Each number is 128 + 32 x the weight over its row's rms, rounded and kept within 0 to 255. Layers, rows and columns count from 0. Numbers have three digits each. The size before them is the row's rms in percent of the matrix's.

# gate: layer 2 MLP gate, 256x128, rms 0.0639, rows 238-255, columns 0-127
# up: layer 2 MLP up, 256x128, rms 0.0619, rows 238-255, columns 0-127
# down: layer 2 MLP down (transposed), 256x128, rms 0.0573, rows 238-255, columns 0-127
gate238 124:148181168081107082100102144116139178131089131111111141215179124111156085106146113175092155155098157174079159148120153174106107192158150066116153132087153132093124157120187130133147112119129144082091159110114119068216118100136142137207116114100124173119138136144127115157041134127095149154164137130048119108119091111149093110152143159167114153146110114130117168144167172115080100096120
up238 126:148136107158171146190128123186110100123181120121131135097115142158120134157076141122176122121172105072145059046161158080153149106088148120176108153145111106188112089177106160079118152122119146106134094136137125188029133162187133141055167153165068085136091154059121161121174130095140105129116133118166131112137134128135177134090137159135126126112128139156087056094107092136142116120118
down238 141:149173098174123080136148185096120128121110096062116090148159114087148118188097110114155196092131115098174115096140255091115152146077151116140150143112153111116120103188117183124079131110146067127127146130164100115118127088203174079097092136149137110121079128115122121071163123155129111146129144117114148101111114125114152141182141178119157180185115152133128092160136166107134082119112
gate239 146:156109087086096122114065085143146107055129123081098129135156105116124093141120109156155117123092128114220117137098183162175141159094135127143185128148134070122147171136123157122113158126060128150176096120164175127115153089170138125108156155089067118090136140131107155124039156191119110162131111131156137107119151092110114155119119098175105138116107128113071117180040070157119079074145
up239 147:133118099083110131113075105126184081073105090123090123096146093114088108150121089148131126128094141129210131186105137181126146133088109160132155143167134090129176172091140150152128136143087119186172127125169200141122117093115106114111152137074073099131150097179100129129080165208166125133133117137193121099121162093113100136114085087145147126134127143096133128171057048151126052118165
down239 150:120081127050099191115089122102158123088132106147074124114147115097085122067114134140138139135127115154146140147127047139104120094092120111170139138166099156142162160070133094158061150190109124105138147131167169117127123142125093122120098137093075151138147100127100118147114148191152114167117095137189088143123160082136106167151077000142153159154115137123122141111099070142107108172112
gate240 083:155107142112150152209173099136162140115073130149115167117143110120178110103155129147132105144064167096132106142090167142177169101138094120157144111091155098130149183093152141128099128089138121145127188139183122096108087126101105114141203120212134070127167112163154117152112166118096176103096139133103108098120170105068149148169137117128125175097057155175222105114149101075122121173134
up240 085:104110127122166137167160067083189139163117137132128118122164122136137091125131125138069148169107144102130118115119181170189140124144123097076080132121130075118140160147129143167132100099161088139164160105148121093143112126120089138166227108238098057154108175162085098148144163141099120099086115128146120135174116097106161178176149165098135147101079198159166110103180105115102152133149
down240 088:149126187159115146121135093042138090107117084139063096134138146125142123127090121110134136121124145099159089148131000097102111153095108094083159141128137184167135136190156122097079126088100191165141125118136119163156162072139142172170106155085177134101153161156130125132132105123149084118166111090116149144154124183114122147130130041105104112147069157123140106144118105155126070100103
gate241 115:101157169073132101129106108133137128146109144105175122117112100113165095149154130115088118091111079159121122126076170124134048135168131135136117123147136169102095086118110156161120112123149124154098148139057159147076130118067116197147184120146178187169208164135131144149121114115122124151217093069164173124095094099135166117111151222086128138114133154192108157107171156161109131083139
up241 116:135138112148103144135150172102122137098119131160095126147108185128086151131112127110162132156123193122134113119152121154139205139107132162122164141146125097156142167130150120103131162133093127165141114138155101054133131139205140070126080180100082053066105059105098083117142160145091157138045181164079084098139134190095125161103111097184108111100096048111154081150103122146177121125132
down241 118:166094075141167113099162162092136108127138072092105161167127138093096174135101105170108130168113145176129095112117187127116213143129183152137165109113101144123140122152119114095175109122127132126164104165158109123113119165207124120130138166117083060128106141115161117107142062169049166085129175124146171118103097181082115140138104165134068061077109112092160084167142100133125169103088
gate242 065:128141133153114103112129126086117119165110190120058128140133085114115134150109113150110154151146122147117106141130110162036132181119174115120166118127169128164037060128102136130090105135118181113101044090156158153107053107144163132128117159097112069139152060081096127125122107116162126087155102154134156190204128157175123127114167102135158113069169127119142107158097137178071123110149
up242 060:098107126138135141131167098109124147129156114153080131101178185128095167125138117136089117135097105189111155108112126068091144152121130143105095127153130178108164108078145095148148113199110128116136142117136150145164182158128083143112103113103170174100170140161150117108132156100095050150192115158100068097147012117154124179111148138104047125193106172100147144134129119195089125150081
down242 061:109134141119138082144132101116126043125088084124124065154114121096112132102109113132086045128132153114096159107165115149122129157109107099108114127167179121150142110112080070125201114106168181153166064212148214163135112164138133156114131163148159092070138116140077193083114148129100109123127136102113134164110170098172157146108097171087157096103071184146078102142134144154119130120114
gate243 138:181095162149159114131158176124116110100167148143093122085109161069128156146057138139094168080152140205081138155112144135075130087085092190153120107140123115083162139103155108071151147143144173154175130123184143109132128109136131143116128087149099057116179112106093137076176030139132076125119154128152154111146071161131156121161118161124156128173134057135175128123085131097145098135162
up243 139:160122175167156182110180137119122117093167181116111124143129130115131149140093129137065159129148186151091106111108188101100115116100161213184146121138102106103186151134168112071172141080153173064125161123128125089149135078126107090089140128186093117093140113084074168084174072130119144092122138165174081125115059130132140117201108173099132098141159095133114104108116130093125108128177
down243 131:134154101102100110131109118143122163108096118133128152119154081109144149144155159116107105101073111111189131112108000127117115167159141106114125135103119108124050155161119131147145138146106128112116175092097083093094138114110161191141138172054131151121154137157163119176112157127139146113113170166114125151136134157198121119142141046128169117115118123099115120134176108155154092097073
gate244 067:154114128136121106186161146132157148174137130159095136141162144092106181155143117094111097139156096129128135169068138077055095121185158112153145103149140115163094079129092180145131104098074054091135171107130114096128151131103088184106108147144118104159137068142186142152140190073092148149140105139150135124131044122070129125173157150074110164132135080157108165062131123164136203119151
up244 074:033107104148111090133179141086154166137137196109120209115131160079111127106128144118088107108180133172121132089091109103153139095139109133123149117140144131117081110105136128122126152115107076099151090062099110142124088139081176161112088147136095203180088158120124154082152151105118160133164109126141067106084075158031111181123133117139103077159121090145112104077097118098122151091153
down244 074:136114071145097160042131150122131180122146145132111223112100164147121102116128214126143138079122124181101088116104102147128089146110079089101135126156150148138119107133132132122017147109062121145131157161141135115126070126148131139115125117134111113088081107120138100140124093133084124158145143090126163061083161134117134096100103094130022061128177159152115134134146075149101115170137
gate245 075:141140152108103159108162177123135115110188201131072141120123064087056154170106100112085134178144091144111119147142132141113131117117121150075147125117164112081150109113131178104117075165101158136051082131153159095089122096148182157101102128097106100165117128091164058119091067159101141166143145146125138182177072195151128141101165111141184093118138105122160113128117076065126142159159
up245 083:175134160133119142121133091157109128155133130118134178141107065104144108210111160122226142128108119080121106162130110154176133150128088149156169160105175097148121099131152124129082107138091095128130217194112147113109128128155170125136103137099084100027110105123181141215128119137137150095123150138094147139106083137115148124128178124180173160084128099123115122171093117071140055106141
down245 078:121081151127091087100142075166096157128175134118097144112090106130171161146157166146120200152113118172127163124163145150136151129116182113125119116115110108118127096132224099135072121141126099127105142120128051164159149105097157136112129141101172135098064071165156173135073166164112065093159170159114170100151114162126099129141150093061139110145121048156126171108070117100085160161081
gate246 163:116126120076094150117098176178154158118077166118118135222179123116106112140116133137177164113098151146155126110198147177093154106112118106134186125195119131162096163112102191111115109112094171111104123093139106099131112115162164117173083103114129169079108110155152089122111125117072114198144138187103114104148167089133063166117108127158093184153045169122114149129145159096077109112104
up246 155:102132114086072115097066164182161141137079110140113133191177102118135110168116113125191165108120167109164139151184145201126179103110095129100179119194093126182115159103096191110109122127111191137109132107158142074159132120157159145157107134113153133115137125176140079098101147148117132154169126119113111112154182126126043183115131089165113192145074151098151159129138185123078103110121
down246 144:100107086053122158149080147131116146132159113174081135163160079118143139082116160166179101132086063133139158143069021155121125130111081091142127162185120157151087175111092101110101122161087140136125136148124149126128156165138151176145155145070107192119127148129175106154124171122138097164143063196146143101119132139158116182101135059130174152110112146152099141117166096160137175093108
gate247 123:162142163098164124123108087075156153154087092125069153130097121122150128101140095119111077106135105132088151147108142148078102161137138111109079085129125123188100103127194121148144139197119131090122137159148069132066127122181101185185101127122122145104174093086071133134200109084127095088085112126140105138125121169100145100096157205121084186122162145078117140086153106188136129167062
up247 121:154160116120089052148096128145137092132122166107161122172139171147138074155128137138178135167119101137187101117166129180106132108122126163133175122142086196129188124104057150099090123120093139182119145137182135151147141078105139065113146129122171155129077164132135065136071110176118153163138160124101131131089143104126128187154139067110137132133097134118162146148150134082120123094255
down247 130:147138123119110169160170142126111142123117137068139134132141137093122042170194115169074161129151144169109044124139189068126136133182112117115203124048117104139125181151137170133083130089077140108170150113160094166120134113132146118113146160153116143079137125112085156065106111120083102166124136078135160182150184136128136132142143100102131128107062150095124182155155185100076137108149
gate248 107:116209117109134143138136159123140122129052127087095104140157159184085079111127103135144138117097147111114154113126152138128119114132157148081083113119095151103114110166135086168123150105084156115122145128111102109205105124169090135131073123225153168066195110131166122146139141168120080189117127121094088113052113064139125102097130126133124155157085151109072162109149140089116108029109
up248 103:101098136184144106106095084135168127182183215129105123141127083134066062129110162097125113086152089143145071086153125185144088138114135074164162137103169108152143121159139131122147124100155126115188102088103152123073088139118137125151072099095088086141098118124102094178115162100102136086107097120144148151203203134077143137144058132107127102103126148128108082096130083098101154136175
down248 105:059179115153115171083185144144134068109136146136145112178148102149089190186157112083150155134179163109072179096167200148117200146116180062138163116154157163134143152109129135077129100139175113130141125215124125099109108116178168115134111152135155140145200136161154142120103158170047132112082121164095163110097133183100136115142102162144124106123108128147131092125112154120145133122117
gate249 114:146075126145120130104124130116167123133191146120125138035135080149091139180102112178163148126120112090152126169099127131119096158134155108121092115102124140153101156133068121105168139124121188118214169137113088138143107136114112149103094127086094089082100078097114089120089140116154181111097123168056158144136140215107170143107127129150133101106145137043140082131067066091131140196123
up249 121:189124152091129096164125164157106131114152135139075073113092079104141145189165154113212133126096125109149096103062140179136152149135106093182118123092097128150062135104126167135148095113104218165191093203172145101105167125114158176115120141158122140131171154099133086121112141169126167143043187148076157124126151151100112173117100142123101160131146162132131136117172089121130119140158
down249 119:120077125160120092160131109126154116087102183125062127080152140181173130155106113168109109147136108106056193124158172152089156066109207129114087184102148088106169113123150052107087126128158141173144168143148084095130108106092110117089170080191126102118105114126144146128161101077166133176131138143163109138124180156088033127128099131142118126160137108136174131115100078110108134135104
gate250 168:111115139082096104130079119124148184166149082094154163139130123117149195196120119148112149167037145133128119138106143154202147106155132130089151077127151105146119138064117115068119126105061086104091068150158168190101129096127152077124146126171155102076161075094134100117119116128178137172128147149077157140136139175132161123090149119150104165089150108162095140147091118159095054089149
up250 163:144119097165130142119165124113114096086114133133112082155133159124046061050119128111145100097183112161144126113123123112084089171099145101187121173126143161102134129206153168189115138154172180185148170098075093058114125155106121173127100110110095170140109156138067143126150133111055149095108138082153126108131124081145117112142095149098156118160080141181135104106147141097160174177091
down250 150:145132135126134129133135158107126091105100141102142101137100136118145132111129123090134154078144119105153161111128255202108147139065113103159117140101142145105121098178138160166218100144145137127088101096134123092131133145135111148120130113084134167158144133123184127180133122117015192090123123102139084111133109074169102102111145231133105122153121141139186127112147136190175160108117
gate251 132:125135145113141136200136109167126148176167074137201152136096088096168186124136158070125125143095129115114135155161142085124084169065177160153093163122168146107115085139155188164152151130122141098101136115099159114093116136134082183163115095128085163070132108050162177144154104088106120087169094152145101118110062111178183146185134139153162144148198115128122116107080123147159122106121
up251 123:155091093187157151078091120106101119110171110121129148064124204195193164122115150146093114080134156129126118126125107086107139132129134071113089113171115147157146103114129078109129104162201133078119059106120052181127107162160150135104131115114186119111091095117078109111133175136141056093134112136143090158186092158143168129077147095120127098122161125069123107145093078129131177152147
down251 135:112108074119154141126094104170151108125152138114147141164151137122143113126128151146156113103108144117107161147085096129127153168142114114113110100173136129119084087113114116087242126177077193148020073102154117115076105175171155136114141114112101098121150184128160103146103158161169169127143108135137150106130106150140125147098079192123174087112160144135082086146159106154239166102112
gate252 115:112106141105148137138121180120130103087149106068122114122166118134124061136082129103149139146111110137150092064151139168182191080143092136068193093124109092079152132114123139054145121115164085074038134133181142137190132079113148115124213140143172168179127141152145167112092090168158127112166140136122104132107154123118079166105129104129163160112097149141139154143203156098105127099159
up252 123:120160157116071120096102137071113099116142188118130059185135141120138088179128132105118170144081132107114089118126139150042139072126110062138201084099110114138178164079106151120120118121117150109117054136094122128113137135107123122121204176100107144122172163126208109107097121166151118090158155078134142143135160116115100157157097118126039132195085164143123155108158169125116151119149
down252 119:080140076117166140173120165087104174119156114146174101164124118137086107095099176129125137086086112193152148131083003163168151134102130112164087101175124111122124052136066110101161107193112134121080118126090124047105164121140123164148149115089141128083112158116139134139130159155097139169137113203146118076113100132157135156092125125127127144090166120134092087148157091145158174110133
gate253 127:222051112093134135103129079107137152121111095117089130099167146112155141095114145145075111125125103167070157137143162124135110140100115118080128077081157135142127127196110192143123129135120064094163130105103067151118150127186157161177132194137151119118158142050143197113177128136133122096129167049106096129133140164116165157116136185150095121111102100109066130120122127160167104106074
up253 119:157064124100150169063161076110158135141113121170112135043105158103142151109107138123086113125157121171071166155134098112092111105120090124120097123084164166096163101117109169204154125168134105142167164111119098175102139157100123122154089180147165128119154101087151133104237126137175153050110148112140144118118119152095118105118089113122114112135100111152105184132147094182206145177122
down253 137:087106163164139137092098163092155082140108107178118133131105110151120184129063088093118125123108176073156175155086118131093155117160115101167071120188095148111136111090075067131155167182161166181152177154114167115163121160069136117103112102106141094161135112152131098155149158094175133104109065136116097061102114138082074086131093107153189110131148150179177150107167147137143134167134
gate254 094:135106125107115132120148134118176128105113059140107073097153118159233103151144140125098126119128141117122127143056136178119201108145149127136162054096065063153108085168131169110122104153137131145098144159159139116112067082118177133106134127121102121143102145184153113141071143139077101133112185062097156134117156103153147143198069100154144163138134136148065167110169141103129113167184
up254 098:146082138149150136125113084105121135102123143152103177120140119144074147132112105136118137105122117119134174135228124124218139078100103115131108162147101180074146136100185134189136114145167190113142088088144114121143178173103123085147148067163145103193118153116022113122151162111172069131137120134148152105172165155156154147087162095121121130076151105091153085121078166125116104166101
down254 099:089127131151072183089125135082127116132090137110133167124083123108108122109137077141146163163145127169104070097103202095118158169112113114138160128127181178161148120078112118130082130093144122114167079123222168179133135067101103103105129177116180138106173123204136138110121109128103136151113153097137151109136125205096145090078152080103085142161067149155169160131156186145126121081146
gate255 087:131116104102115107127118065109117136176144114115155092159164153183072130084130178178056179137130106176143159111148094059106112150106119098139116100108079088145166139157073131131145152129178123098144075106120096164142120140153114108140141108171208157152138121119099134106109173117110075103178108078138123108156219146141151107188021109126118137106089170098154095101109134110103115140110
up255 092:100140137114171066143135128080076135172181156110128082114126069171140101110167141046110156120106094116146150105116146107162211066169144134184109148103122128096107071146124092121136111052080127127159079198126150085163118125113156127124203111117105110115085128131145134126118174094055132111105114129141117126116088101058106138126146134087110130104131115192096096115174140078091168129118
down255 094:121162139079185121116080094152109118108124165125122120133154121126161046087199129143112086173095123203170040107084148122112115137096133075066092147074166092131125121120138093169109118105101186113155153123147096131148133065169106126111164116091159123129097137132152174194128172092155126119110118145147144100128155218195144093093130151125114128151119164180145140151098116139103097085140